config.yaml
n_head: 8
positions: "rope"
rope_fraction: 0.5
init_std_qkv: 0.0159
init_std_up: 0.0159
weight_decay: 0.0
steps: 7210
Each number is 500 + 25 x the weight over its row's rms, rounded and kept within 0 to 999. Layers, rows and columns count from 0. Numbers have three digits each. The size before them is the row's rms in percent of the matrix's.

# layer 7 attention query, 512x512, rms 0.0313, rows 230-272, columns 192-255
093:493504488487493479474513502529517526551527462559537467481475560480520513479516481552506518513505491502487461519515513489505477457505514491477477506510498487510513489540541516490492518510499484
105:464475509493474514585510509553483463580524526498498467502506541507525517466501550445460537518516505508546476521500521485500466467482510495513522495529487501465481487449460472556479567489514485
095:501505476559508510537504514516494491526477486490467473506511511500559487494479497526520470502469540514483464543470469504485514491494467493535497508473518491509515513509479469496487498521553506
087:463503475552489501532488525480519510475464503471496460541507528486465539513524496528509497499504491517456501534521483487489524482492506462494524461468526534526490484459529532489476534515497487
106:473559425472484469519496475519504521484502509517503519546519501478501546502524500474500488522542447514472503513466491566474495506503515458476522487523500472464484511479453496496517477518455511
105:519445492454496505484497474480490517512501489522532490492489477488513498514530530515489512532481461526498511478459499533479461488455508487516518515457553471508498496477534469474476511485463440
106:486500477474542491519479497472499486517465503480497464531506479479488514493490520486495539525512493500488487506506474515489485482525501481516499534499530473522500515487522505504504514505519502
105:493509480489545546507495507529511481499488463489518516493485505545497489468459512471446513471496493467478493493485476474527490481484498512474504491476480522496523501475512452506479465506487446
097:520531510528507534558486477465489512532485517480477499510523507497483484498449494490487537468499518575533541531503467488481484522501532486500495469494496462514507528524506513521471491464551455
086:493475499515492507535480496515542476516476502521486507518484516540525493501502498468478516502468459501522547486496516520500479503481485535501486513520472522500546502502508427469469454471509492
091:474537533459529514461499493525509476459537468522523484495504500516470512510517487524466488492530459457489549518517488479531483494513509510492498504518518537482473481524501498505555452475516528
100:517476488524502497471509543527467450453516482517501493513518518489477491469520502512503520482473481529506516524511516464527488513507505554503456501481512526492479492511520532500514532536516511
091:557479478542556486497510518524479493516463528511471469493502502512493510473495474514469481510521527479530481516539495496504489532468482506524535490466487490531506507511516477496441503525530483
114:518494529541530498533545476536448444522498443523497466509474500508530497496573511514472516559471543540454527519519551517502492491540466523509507494482535467544532535522471455510506513530531493
095:481487471509514507455538540549475482507505482495499577468524488464457470507486499465518489519501500487446525482500467485472532507500489473513488470519467498518484534461458499512536500472514588
098:505470471477503500490517519480507518524524498494510539500492513535503456524516478477526481499477493473504524453506513526500487489475468484464532490544506464495447540499482517503481498488480531
095:507467474569537474514486451523469540493498493453494474480515496488533480500500540529485495514455526507484520503509516473510473474515465524523515498497495504510528527493515505530447499529506490
106:500456526496526475517506491529470457513519494512492457498536538497524500493504514511498502487515515540509465476545513498519494517511453504509485441498428499504494487496499517477494473462475556
094:494513536490462457511496515500522503472485503510482466483456498482534481506508478491534520453483516507538481513476485549516486526469500522486483510514509529509495489469568482517500520537526469
107:530433566541483506509486502556526462444512499527513499483517497546555492500491479483478504460502504471491543500545477560527467472456531531517479470499457524546519550508539511506505496537506454
092:541502492512492513518506504474493521452514486476506454495489478561499509493539495492488523517504516502476477570496499476498480518550515529472493489491518502427475478546523517478474499509548499
103:516540459471535487500492526530476564490483494498514443486490533498468512525461505558535514514519481492477504502549528499542525487528487479535496536521525482456484474527534517492491528540484520
097:531503452484491476507529529514474542520528484528479498490445493534534532491509467529527473505488488494479461524521502457518515555520531446530509508469491505437481456491532516440510459502513526
099:482477503455504510514499487497529452494473493497511479470478479519515483520427454508456479489491468486492468546543496504443475465519533506532516524459532485495511477529503501509544504433495491
098:525539577433455542514508474466462522491528481503454503495492509500493453521531505496525496529517501485478520498479496471466517451502508487497462498521515489470484516432483514539535476487498466
093:492469512495559449458495514477521497501438523506486485469491501484495493484485457515523524487447564450486486459547484497481490565487501500515530495471502511486503469479535521542472510548513474
093:503472479446466499480485491504456535498510473511514465475488486496463466546491530529528526524524500477473521503492518483489514531478539481523478517490485509526459539507492478498511494489461484
088:552511498483498475506485503530472488508469508450517485518533478523507484490483479503522497504502464524488461504508523468455506505508512492512498458464483470474542484506488477495496476488480473
102:526532522445497503487518510483476537490564460539507506499516484478500488536529539529534531527524524451508457466514539490528497548534518487465483454508464462564474517525485540483534512537487499
100:467503495559491464538469495527505501555459545484487520487489461517491492473474491497509483448513492548535512521460506494498491487466481472525521534518500495459507505532474471530465466474506460
109:482531470528448487517488548484499501516484524482450478509523476508469488476468496509489452465506462528535496547519501505501470495462474510499524511475517529501526502512560471533502469478544475
110:468537479479502513496481546498560461485460543488488499498512479479484536483505476484492489494500532511548451492518472492484494530471501537494503511493511486489512496507485516491491527488503528
101:498526488466513494512490568522553515493515485484538522514522494536515518446495488471505482474496512501480493489514470516520499521504487553466490481507536466538524461507528484519466515486507524
106:473540467538510513545472494506490484537460509465450536537502461467539526490480495482488505470498523530530478521467458490520505463485470458519502520490495505470547462459500494473469513491551503
109:427521467492522490480506542549532497520471502467523528498544509529508494478513465465508512500495484489516495548490506518500501502509469520470521474511492527513482510516522497506488483477505498
101:474536481486467486548527494537492460475498522495472498460559479500520506500514500461502483503495505524491485470513467500502497467489514526508550462485502526502472493478476488560520514502465508
102:497512535489480526511562499560477500489516507517488504452500499491509499534476494473501544489517467501504478502505477495495499450490535507502434518516509454514462502513488534496506450488495480
092:441521494543536513526512521517503459516480474458529492478479468495531467500552508496460495495452529509494493494481478505454516489484476481525515533464508538519534469522535491463447507471481449
102:466500478524512523512500502518518488526469483544505533514479479506499520523502465459496516535473519498521488451490518534510521479460484518504491448522494521506475532504506494465526474488469444
096:465504542461454535514513499493484512481477519472485495488541498478484521479516523495542483505522483515519481495530508497470530473498492524484493493520497482465543516493507471477513500484550500
091:512449510558543512546505457463522486491489501496456460502473495528509531476497527487467521497550488533482484490514502524502489512503471569476487494496543547470494510486492493527497484526512509
101:524480502506460485472483488516502552523499486488486502490513538499492501525491537519525494530493517535515511519509546527489551546473462514509524489497509501504487497514511519468480530519501491
090:534495498494498492495499558506446521487481495507516496485531480482518481484508519507516545491484477514492448473532522478509510528497470473506497531503499476498516471498488521475498458506487504
# layer 7 attention key, 512x512, rms 0.0313, rows 230-272, columns 192-255
108:481489483512515480524495519504513519515497484546511503529496512498487498516534486521467513511520517513497477510479547501501536492504482446525442474525528483498536524530479472499510474480524523
102:531492533502503493490534497478471498504484512485482460480467493484539508491478486513488520539476507489491492486560528525468456499519489492502502536510518501516499502487543524472505544481481533
100:529538485511495501518469543539518534499543461487477504494561492501551488448488514524530488492487494520486485511514497498506493503481504503543538452517477551531524504519504480503482510507518522
104:534484527526499512540471515495525498500474492494493525553523440486467455516559507458491509503504513494472448507473481476513483503497492478534517493462488523469493539522476528490488480464510515
109:496515500477491473526479493511514495450483512444522501540510501506489487525443484487542467538508564519499500469520473479494521496498500528513529522505545514498519488473516503474510480470481461
099:491501521481457494484519494469511483493504506541505525519496495506492556486508470506502462480504523504509468506491516524484496491480534441513476474567520482507477482450517473519482483484482509
100:511478531494496454499458534495549469558523515475496500518511505511501521472497515503535481488490480497508488530516486498514462489520511505515510528486494467477516466486506499505497499535490440
105:487463496455486502506496492498523553487522474494503502509492482514487520497462501524483494519494524463519472477508524508452504486492527477492535526521495507555513485532505527509504484521472505
097:520483493468486523531500513476476464512494530495484479469448468522518503555520485518498472524493494508507485519471507520467437501462474540525480509507497526506460489469521492500502516498509478
115:536465568503490496440514538522516488459537503502466502516474473496491515464498475464456512496485513497533488512489504492527481504491500471528502486500459522535524507508493555520516476495478493
125:468538462527491496496497497509499526501476519543485524503497522475453503506510531550502500521516449460477509490526485474486549513536516486490463508534492467496487506548487524437504483535513520
100:480476503513495486533518472508487531544482453508542480527535487527488467467435519510478482537526478489494515519501520500523553478520493516507472493527478488470467535510515539477504479498485534
109:526478513518507514490505530525525514550550461507522508506550516509501500515493525500517521515475488496496468479490537502510526509499490527502460493531495491506495498513506480516491519541527520
098:503495510496473497462505505519500456445533475470556521471509515538474497494490514484472483497495487478539507538460480492537497494475496482488503490431452508509480502527470494516468561532489431
107:455507455478516463463482470501481498482485469506508526545508495524491503491534497533525474515535485507504541463483470521497544477519449510495479489510476518493483503502499509436532495535542534
101:485534519493488482471513484467506462525516533483494554486502516545465504541519504510516482464490573498515520517534500474494485515508496499518543508485477523488508487456555518486528527508518493
106:498494520528469501530549527528498495555501502504530463496496483522505524512507514517454499492461527506484495515493521530474501479488486512513487528532493497513501491483476472522419544514535489
101:494497489536503480484505471504479462544469489465467460477538497545506473494495532518513489502531458535479487512506504519489539521517468512436456527512505504477505547501496497486463554528478530
090:505504505452550528508530494487506526513531500506514509488502497514510492462486508521493518530452525528531523480500539485533493471548495453537489465525511482495515500512515477502542470516503507
107:565498529531526488474468537531489478504512491508498470536478453542527493458501522505514542538511485501502478506498518529512517524498500451532468496498482491516491505492469523505455509490509487
101:494473519474439501494496486464476514500464523526514520504549491520460490506476486466503499477515532482457484532521458459469492554466503486477554493437535522530535523470505482522461485479492505
107:494498448525503474448526485496519519487490480508511539500519506534452492490486477541533496485503485503532537463531493510490543516499496470509476499504490489474478504470473530515452501514491542
094:530480518499515472534495517501524546465469467563480495539539483438494514524477448481516502514498498517513463501487518509500536540509490464453563492471530500511522509543521508514485524479500507
101:501505532467510559470497500444514487473509533532530476512468469469477508499542462484490486474480516524506483519520468490511463512511547494503535495444525536496496493492484530521503511505498503
109:512514491460540446452511500500487507482523460528494505485536514515472535536529490506512502475521448502531492511504469519508528518497519495518469445536516511521470506496457492505501505487488491
114:552488494508540458510507505483518535524542506482499481516536447491489528499516509502490527523430532485504462477513485479520495516522516517486567462503500478511497503522521525543507468515497487
086:494443545475467456507525421462530465474527486532532484507532458494497501527503498509522531490524518465469494477480491509505523454500497558529486501523529523518485470498494456486512492532450448
075:480478506508487529515485499523483473509474553481477451494527478513479522540449496506470493455490493511510470531495518484495509482485496525520496479494485514481525538512532501485515468515532517
096:553514533496476463472518480505507505470553433473489496488502522477500486535538541491550507529506492498465492494513504497498482503483502463530470479524468483525471506513462493500475499484480465
096:472487500486477526496523528471516455524472488444483451537493467530501541505458491512439464496538488499513528507453508531515522454499502497502477492526489495473501456513510522508489517482508491
105:485466500518518510523514495477542466539477521483479486549509503488511505485479494518462446493501504510485488514517459508518499474492470515529505523523493508471517494508518504482484485516537528
092:463491460484530538511482486503514492516462533516471522513480525476507511515481481504476462502495510476506491494487513503482490500495468547489518520500530516499493507461519509485503513481498506
108:502453506531496513521513506482509463528473517488472497554466443527493510507480455534462482505489535500501477503497504509518493489482494532524514508544508529494510488505493492506455481500532487
096:510479482513528563513519483497500463522450496500469461535494485511464531475502489483438477488490504489501482501511486513490512509541505561500544511496467508453513515509519520496491492491490512
097:492468461507504503503485536507581533528497543463521486514501485553517501483518486489495492513512513490485542507500495483520488503447474518503499497501473497521513481517513485510483479484534474
101:511500444476510513496486514520530526498516502523512503504482488500536488468484496444503483507512499529492474485498434514492456497492485518499518462483499514494525517475521470496455519505451496
104:528489497508506498486504500474498491466523508533526504491457479488532481518479503502525478502525499517505492501468481527487521471515512492484491470515520468571520492480528513473537462494472452
116:550524505507462486499509496472545507472509478461491525509531489498502500532543521451478474486453458494500450495546472474517488487478463522523521491416493506502517487510473512552496471487519484
090:530482522562556518509516477482504543551515518470470500489477512457515518480463465508479464486522504454532489482491472493500534451498469519476501494532474487503483505435544458501498507507494533
103:493492476471481474487503527548507509487488510493506462496491463493480512481487522531554454470494497497566522554476515544472485514521497495516488522453508427495498489488502501519499491505522454
103:505508530503506501513527515520518515482520500503442466491537519515509559460437490457488500514472506470514513516524478523472477551488521536507548474469528481523543527445519486467487509494485482
107:505498525555462501527484522496551484524516507512502503491493513517473543497522515487507483448496530504493490516495551483470479514485505473508509529480495497510495502477455495495521546470543491
075:480491493500525468531497481456481495500514476496498470480531476476496482515492538529501483505488526479490527508514515471474541498510480471516537484478512510509560516493518482507520461497538447
# layer 7 attention value, 512x512, rms 0.0287, rows 192-255, columns 192-255
110:512536479473475471476528514483512482514504451515460532476501487539504485503533464515478479466517523497541516479520508504511501475504503479482496527536500488446507509513501538527496477518514484
106:541504457487501472442481474502484538465507458504498473475469486489510470552528520489513491490523504462503508538525471483501481491514529509447456544459523490479509505542492530507484496505517489
107:511501493497518518468494498419457456502521481495547546503489504472461504488472505515469509523490520548510515539506473427484521530568509503520534444502523494484495435512498532498532536538493507
110:551521508504519502476509453451500504500534518498505508491496480508500536536453459506524528484516507468540482494510511544517472547508482498496504560501513514477479484487504499487500493472502472
100:467487553482497481508482520495488495504453516521501513469530493493496464495494484499456503514505489486504504544477525436521515479496514445472500502481491526517485477518491450461506484502515469
097:460505491453534464498494502524484467514465484495505544495514505494508482507489522520516514512486493495475457454464516486521510477543526502452503445505508492500510516502482461494508487534500461
097:517527501482529498541482502529498514499470494489502504503496515464518511486528529482523495485479506489461498502530542443490515518457521467434458463457536477480528503550479494494496433493499499
105:463565467507466501487512501487506523486478557468499506498498499492490510483436500510490459477522499523509535513487494444471488494496513513495534503467499508475506496502494545504501493475484465
101:501529518511500513481492546456485477510481483507494520491488511465498540505518518525523488488493529522534464503482511475510496469511511509458525482505497499509542424523459456479478541476498495
095:483520473484506499476546483474466460518491528509460512459487507476495496506492512500490514485509520504538486537495465498548484527494526518501490465522476534502486501533495493482494494520493515
095:475515473503523498517496512537481462492501512519532475511494467527507473479456466505501510523522478524496493481530496550534531515530493542518504521531476471496510486478527488485516515453482495
104:521504530497489516453549505475482451510492446469495442488470497506485510483520525506516523503483503478560478505514515502532542491538496526553487462554514498473460448490511510490514546488522535
093:494483465457467505525485506502492517497488501488527485494528515457515475523527519504488523482504534503510482515527534497470503482515496490460451506469514510541501486505512512508513538492554486
114:439503463464535529473501492555503541470520474517493459511489476514535483518494467486512522464492493481494543491524524505530509521519528478456469517463479500525516537506505549496503501501500521
104:480481517520524490518532513456528502453525483519492430510484525492555561512554543508482470505500521498497491492460501501480489500498479489541469478463479518505521458521499508525498563516532494
097:472491493510473487505523508450486487489537482469520480515517461506497523501434451502505488529498530540491467505500495468509490440488500504536506503577512496476496542465486482512479543523465518
105:562503494552502500448496501480472502499524512506488488503496508488525520462536461508493459524487478495509491473526491489478495527482487520546476505460487510492504479512521508551514591535493486
104:495529497479503458511476500502491465505501533525499503522497518488515536516521471509521520528474476469491455503502538525537483507511478547495466485503498504471486505489515488478486494566498485
115:453546474492464494513492503516486511484486535491491524495483513465480510488442449457446506496498509522487516512494461472469511477502504463496542496457516503480516491508477490469513470440486493
103:538539437504509482526487489549524545503492497514522485516491489489542515522489500478484543512494483468439491498473492485462467532495522501444542543507494509474503557482485529554523459492484502
100:505539467525455504486497511492510531453473484502476487496481480500500515518494519502501531489474498493500496485523522463515543477508514489532447502505483507508490511474500555489484473503517486
110:529501515533495481479472489489484532477535505504450468496488496528482492485501481501492511485517481490550504442543529551516531456480488505517478565525439448504527501465514539530469495456485496
102:507511506529514494519516529492515455522519478510502521513518472493497536505479498491513493519501522477480519502521496509519526556481508476464432508512466546522512508537484488475521505486506506
093:534487550513546517531490465479500517497512513485491514515527471549520463494492518496496491504511484524550520492470475544479455505475459537489515505516499467516506554543520510536480503493488516
112:495501499487479480511497484536475482493473489517456506487516495493471461479473464497507499492488495490510510498509462483493514483478559485439526513484528529493509558480482475452511455513520504
109:458498502526508496525471543525463504468493535533523520541524532484489515483527502491507469522493503493460509532479483496502526521526512489499560488519521526510523537539498460463516500491523524
104:485502548531483510530488538518486483485533510502509465510507524492494509473489481511507494530491470522508474497469487547524493508471472540535502515528527544519538517525508464464506543509454493
109:577461512553536481448470511464467486493531526473546489491519534525514497474484459509485488506484519527524498477526474508541523500502477529532504521488444486517482481501531564491486524513482504
099:454485518545476499498521466524482498458463482501527472520462505513514526481499508513508521484493502492509503545482545452448502446489515507508546451489523495505502497487505474516561516529493563
094:564499545492521471537481508479488500541527507499487496481522499492519509490544488505510491486491520435530506476527528485535509461508506481522513489557474493498491480479499515518527496521464489
106:564482493537508497506519507448501436480532454508504496504495516549502577499497502522474511472490488510482500484541544546519464509501504531502497485539491508495488478501513528531488507510487480
132:501534459467491524465486496510484556498502499524497527492495507495554438496476491495539494478514496531490542486493495540496504484487517518461490524498497511502488524501505539515519435458508491
113:544490471524492473476504514463528540409518442471499448487513470501495476500437456505452497495509543493522496483568476519523524471479538514510487499500454499472516466491497568533487476499518491
100:537483521525502525494518474450495451506485578510526527508495461510516501528521500488446496485481513513450497504496490441520502496507521488501562530471516497491489453497525471472493522478503497
113:520513482509482494488526502505516529544524490475465486504476479507526490526496528497497472492479525477534484481474537501463492458481473512515530516445502473479501538503486552543475490506483490
104:515532422472508495485492516519474478508462490498444503492546492513466507535463497478505582458508501495522491532523459488478508492488536467473529540536499486510482494473502503501500497529491506
097:466491494529528475550507483515508476505499496485511443495489468527491499484502478509507477515521499446528508453496545546515475501462490530482477467501494498477505522474519481536481507472474523
103:490516508486474488477477502531507557519462531498497524521508496491493487507489475489485487488498489531498494497478539497484501513483473545486480560476504517513494517489494545502489473492536513
092:517486537482489492486502513490494514505490573528508474484488491482477467498467510508489528558501488528478542489497501528503514492507476549499531528559503486512534508485499500508513521434486559
100:520483495480533517554487503551475486549494511488521490516536487493525476487518467509548548492474518523480486527504509528472459495510474491526520472494502462525496527472465450499489534472450500
097:473478545532527486530509513493509459491491524516501496492480516520519488504481475488560510463498528511496522510510490526475497461501472506468540472524475505542478508541508457508508501524483505
122:500485532486504503456488509457484509467516456505445483473495483542550534514475482521488514498496518476505493494547534529544515536478488537501476531517469497483482511526499529544497510514516525
116:534496540496502494517507522492503489506536459503458529488516504530528526469484505513513480491509513494529527456522493534547483475490477506543468547526482490486486499463525503528512525519492482
096:519552479497509476456520503459442499539482538490525550497491496533489466491504494514516484505513472528525498473518532495546477440504497487477501503508484500483459465514462543506469477493496505
110:476498470503488471516510494446528540475532529463504482526510516533514492483453468484501496462495523516526487474509483497520469519485444496562534516503479510480497508490521505549505488470488483
117:548510516515502473482514479449500493537514454491484473476460510498513508515499478471489544505499518498506519454557505521538480511498490550523467521498468482517479497478516536552481552520486489
098:510527520464502485461503497463491508509508504493493474486521497479537494515530463519534530471501509498517522549481475441537517480511500551505442524503503473505472530530514515495506424515526502
122:525514496491476477465491495517500509517513413506458485481500474514533494479461461479511533490497476454538518470529502582521479515499525515525459546507454499473507529533475551564508484478500505
111:436548491472491493536496499558504534522455478503497507491481465497482499488538514479502494482508487509500494524507496503524482544511525467422539501476498501510511509473491495485484426476494486
108:511521518450468503473491489505496483515467520508526509470478481475507475513527492506530505485482482503485500545487497493468505485515506494434478529484520482498514483508523475442486455497483496
116:506501512499518503468492496502506470510542473506526471489499511503477506503545475511505503483518515485518499510515514524524461493486489504504429477511476501473498483548503526495502514483488508
102:493523439482492463464495520500526563520459466521496508491466506503504556512523517521474496501478480503488498516529525510478529478472500498475482478490486489508486534494482514474495473426518497
112:531484522524492512507482503514490477529483509523561549507495496483490503505552469468501502521504492497499523513479524502498505516482513496451480505501494519520478502496490458465485478551489511
100:448479525488484505487506491499502486493470533529564511497503533507517517512506541515489514524469497481464508541500487493473468537464466473467467486483541502504517462523507502473484523495558508
096:504473503477541474524476506464499484529454519492500508482500496481519509521472505519453464497514507506497494514492521475512507433521513504507537469490457503505533445539481494494478457510508490
100:493500495497517495535502481511504475498479504486544507508507474511482525493533516514529452502484484481504477507479505501466528493480485494471547482482509492505526516499478454425503518516481480
103:452525452487512503519496469512512529491481545507519531495531435459510468524472541497531503487501502508489483502497502452459501497531515442516548493470493481509514512512472514470521459492492480
111:473547428476484504504491463524504522508491501514532505516524452490496474503490516480488452504507491515504501522483490479491522447520486499481522528507482512493486486451503507488495481465487488
105:534504507494503506527524516507507494470520476471501461495517494508502510508473465481479518510508477484526511459498485509536497495500470534494501527566480500456469527497499537517498511470481480
101:512504498547451459481476503518499542518460508492465507487523515520488518492481431487515454513471519525508479481506505526499523467491496518446482538466500466484514570487484514547531459456487508
108:569528518554483505477462493499498492472489470486492537526525524522543504530465466508496475491490500523476522475547531505527471505485475506457477575482497488490487530499501551512501452488490502
112:479479488508520502513502519488511486522516433483536434511477518502495482473488496494499512483505502502517501504513539568504466486479486542498480467482478489509521502473528520546482484476500563
101:494549508501520505514530502557479514521522559501523492517515513482504486494495513512516464470472491479537510451470517519480499470510503426551491544476507532510501524482516443457519477500469503
102:465503506472484486467512507529535571497516491501482492509497464470505501510467527497504502490513481537518466483493503523479498489506495505489458511476475468529520522514498533490497495491490505
# layer 7 attention output (transposed), 512x512, rms 0.0275, rows 192-255, columns 192-255
102:455475500471474498507479516479536494483524508499520504497509507497495532509518505497494475497513468492515532502512511492466521471492503464483532479533499456477456484498432472510493514477525546
102:506481525489475450540533484511454509461513515492498522524529447493524477501493514466544509496505510484512517502521510515488475521477491560504513521502489509488549508517508524484506502513498511
101:478516488498474513478535518495551475527504519534516473474509494508475530489454463495482521515515475452538522506489522511481478528463454461513506440485505497521481475497454456546464452499500519
101:480488540489495546524491490477530478531491480516516547500509521554467487518555459521501497541536495518513484508538547501494547564462476499542499520521534493458513515545499472495519543508482505
101:490510505527508478491513508482477498489471486434530483510476502490436464528513483472481532443485503476536531551481541497555539555507480520514480489527491524479453461506486517521448514525521521
102:502482507512529506498489504539502483506515503528516493495479477478509530518532461496501487514479482506529519480480505485504517521471497538521504540497487491523533512515521461501531501468509520
099:508496471476522498535494493526500516523512504477513475498486496510477502519504467523491525537485473529495481475469488510495476481516502482467480535525511478517483491520525535511485468496497529
102:502488464494519529485521526526486481493499432497547475503494441491483502507451528514503505503506447469468493499504507492510508491510517506489527526461520476508483520515496456543516470475453556
102:501467478511510561456467536484533500498482520451504493482493505518500512510524538506454470579496498536514524511488524473499492514478558494489490517446486497544523456450543483511510506475533493
100:436469482498470469496493482474451497513508509487508538490488527505446495526503487504527497500513522533535492491507509487522510493485492463516560488448496482513501528507504435506458530471575468
099:486498528467496523521537492507491475475478520497464510503484507512480556476464457527511528528525528513488522482484484479481522508510519546502515460473461487513491483475540492462471519501485512
100:527513497457509515460495461525502520473465513460499496469504472514495479500498482511540473473515482525494520451468460522540469488509481525533522474462495524526475490485497494487523490498498475
100:490507450530498497478506563479518493482454498469488531508532519477508558488516514505499533452536466506466528510532515517497460471456513534523534507544468493512503489490498524528513528533493534
105:528526498503483481512538527521533440491520492499534497524505499482443478505503498534494518531471511494487531499444489461528511466547498488489502495473495460458494523519495482487481498525543490
101:501510488488487503520492516538515525491497497467485466503479493478499493466504503479521485462506528484487453459537497508474503532464499472536534489468505524492515447478476512522483512538488464
102:519528536511500523495484468482502488464480514480497520513501501538493506517494520505569482507478468533482480483498553467505518477486472518518484480493513485537559527534491567524545491515461500
100:488423538474461513506539518482478496506519513500448494497487483481512520530503505515489479538514518488486535482471483498510471429473473468461529502457526508527478481495520513546532494499481499
101:516466536538498544495504476484516488560527465531478500466462493511488451549466493494485488493495499495538475497533483504494455499521528529514530531478497490497532479518473527511506489479535513
100:462485522504556517500494525542456530463476521497490544515456476505510471501484475469543524501503527477503522492482471489522505545492475511503496511468486503503519438512495497511501502469544482
100:487487500511440494489484471481490468512470475488520444531496537516533532505484505521523520463524504550454508506474544494511444530488477492496480466528484497480497509524512507484462522526456552
101:486487512516522491485456499546477520538480505509457438533468509561442484519488492522465536524502520483445514493498517503510508494492537476499476516525502483488489463496517523511536484519519498
100:469513520460470528528480490486473514462532479522484474506496478549495513489463513487456468519496510547544556503498476508441475473493486446521488467499450492485452460496500507503468497534492533
100:517537462512510515506470484482482494464487460477500482531512460469517537465493477497472515519517541501479511480526504479489499462505484510490548482539501493510508506501487497483507522509506503
104:529510541525493487567486523517486486481466481528492539490474514471508495513461554513546486496545526493503526509539519492453518487503493495539514551499483489438470479533472493523506507521513529
099:502500491484495522484559493496483488525507481478503493490510542517470524446528514479486475503510522471488513525528528523500509549537506525499456492522466512531465488536519505517502509500502482
098:521483460481496485511475504506465522508515476522510486510500505494484476488529481463495504486473505498550530494514525508505505543499511510512498503497490511491524424498508485493540536484515482
101:492486495500512495558527488505532477476494488489500513471473511474511499487494485507510553475509514506505483549535473478489510533510483513478490517481571499531537463472518487527494500506471496
103:495506525470508542467499539463553478546516493501478521522507500466500513522474510481473468486510498493495504464455525499479517477485452528523562514542522496539514457492503510528501493533524543
099:547520462507531489477500467513469489494491451518495517485518539511481514501462504534462517467483518484479473477505470489499535482536480508478547497507514512492503495472522507491533559526495534
101:477521514544452509500460537531497498456560522461490532486501465487547473462516519480506540513502500480505507468505502527482503534476500495489519444535484518516514504484541510511495517545522574
101:540507496460486493520438480499503509469529511456545486512510496504532498500514511463489468501466553464489502549492487462484486498478461502538521524456478487498498524465505466567473505500542547
111:466481477530513440520486517471427498517510521508515535546526475536443551485520553484504554504507480540503492488503540488552490508502525482456466501510510475518489490470487467495501507501492475
103:489510486507488485532506512531489543514543547522529500504517541506496505494511518515475455509542526511506494530530480457491489497478519507498553498481436531468473521510421448494515492511495497
103:491434506497499549481489509503525534469467472500526490531470490506520515506502526541520496494501554469531533473511456529485506475516497483533465511483496529523506560535477497525496504498450493
100:477531494461522499527483474522468521497529507490505488538496504493477501489492462533531465535498478488522501516514477460497514516505497451453505480564510504467491493458478441518485527544508508
098:470526489521482495559497509465529524476510505540481478513530501477490531462537501514474474505496482494515515490497487518514498522494496496471483490518525492468512497499539541520495460497496472
101:497543522485488496491483497492486468461494508483482500531496548530451525522523488495482507496521505488487534465480495489496525522488490512477533520476503523529456537453553506521496514468535493
101:521502490526525461502503541504469469465513490486546500483501512493500497469471491490461469486475490486452471495491494515543537529547522529521474486469442437499501510497514506451528489544507467
104:483490514487542540523506507547512499509478514469486471527551524534527467493544475518483483523490521512487526527498519546525508499511536473522520496560516548521476530544506493470467489485465485
099:476486481512515474499503504451519493500491505523503511477498533487483503522498517474534444496468494543483502492491484506501432495471496509497487499518475496499476454498470558531540510517484507
096:504485510514485542466495488459517486482542505507462505484543504557484547542497510478491481479495496523511433483468500497503466509506497525514468493493509489533494466502536550510484493531454476
102:480501465463468460523515503482489535482539518510526545535491507521504493522505511463522492502548479518528464487492552507471500482475462495504492526493485481464514518482480466524479507518484508
101:499558518496550556498508476470500535481511523495498487508508485489491514474472508503523460477474476463520470463566515549500484450464512479544479518451500484483458512492560534473454494531534508
103:538533517504524524501519546497522484505516522508504473532528494483497491453488502464526431465474493529555527507516507517489515500498476483490492521468490487499474524486511492483480471492456482
102:512481527494491540458484446468525491506507484537541504481498529510522509520448492530532524499545502511487523489490516495482513467480504543461505493518540466468529517493486556490532503534509464
102:504509496521477498510522566508483478496478525488460488499476496526476540545478488514544476505507532516519490479438497520485471517471500480463522514513452497473458507546549491483463548478522507
099:500505496485502493484516534553518529501492477515493498535515509503481482517490506524524469509500499510451493463500493456471482500486501454520480494496515541478513513493501508509530495502514459
099:497536532505528490524509500490504508511512521537458478509499505535511467494532530492503462537506525519474543481508529489554496461499473466464526494537430480491510532566492516504527556533506496
098:487491497490484510482481520455459475527480488451515473553521479484525512445477458525503514524483492509504500517474506477496499446522535498541492496537506490534455486470517493520458523507475477
102:492537464518488507484502507472488486500500515448498491533470506442525471451489463508476482472543495531487502482484475499514517533524495457476482522527483466521493513532467535514496493480474479
104:500540538438537489516501509490497460526501473538469515496525529520535503527510513500500468499514508488479499511497531515505532461510490460473465458503505532522484494467514509483496492553510526
100:506494527541481480497542522504499513480487453497518495525464512506481477461517465527527535487494485510508468543464477530507537538525487515504550530525506493505483514559508536442538487521492501
101:486497517481508543460516488467499504513495503513514480475482536475524487547484472492467473510492461468507455471497506477524520536547515498499512491483505519569507457497486485498528489472479527
103:510501452480486475502538474497503505541511499516481479513479487486511487481458492495502484533489491512487479493477459523500531499498525507539516525462479514465483506512481481469504585506495505
103:532454484512490478533499519504504509490509475484480517515506507495469493498536473491495473476507509510517479485524496551489515509492558475482490480465502515495519503510507495475520503524472457
098:524467469489490562471517570527530504534496511486498470529463500531507462446487513530510496490497530473512523501506499518467549486464497506497522526478454479497502459519487500519501551483507504
097:473521474469494470479553519503442491502521470495488471545442495531471489510472456528480523528538484538487489505521491476478511495527522491518517504529511486516511500477517500502518479503508505
105:458517517483492517458533517503483504494526476474543480514552490475445539484533508551496491519495474508497503524514497520493523509553524448476491462500526505504498493494462562564522452478456491
100:468476498481524545515546534503521460532513544492505501491504522505500502491506516490515468505528471506494473506483525497471495482502455531477495482524488502481500477503516459465531509524526505
102:494501507519541456501499520511483524503504481543507497534534445587499516501495494487458508580491494511501517517526458466494481457507486526485491499529463463480553553502491504498446542536509474
100:473536420511450526527480516550479513496493505522492477490494482507498483470526542522527525524496521520500504496453506503524499487453466482495467493547499517516486499464482519549519508491517460
104:502530518469468495498488516493495512500472480519529518443484563496528495471508478511483526493513499482498453461499508511467501493487442500486546541489491481539505492542475453486478533485517505
101:492506516517464483461496476579473516464500417490524497566501502493513467521505491508489441510458490505476512499511475503539474480490489482466473510516502530506471516492476478460516496503513517
101:510539553523486541509478533451492466487442530579493521516512429490477493452437534508534519501498550487484479512473516502538510558522500484480517485526478481491494488514505535499506502498478514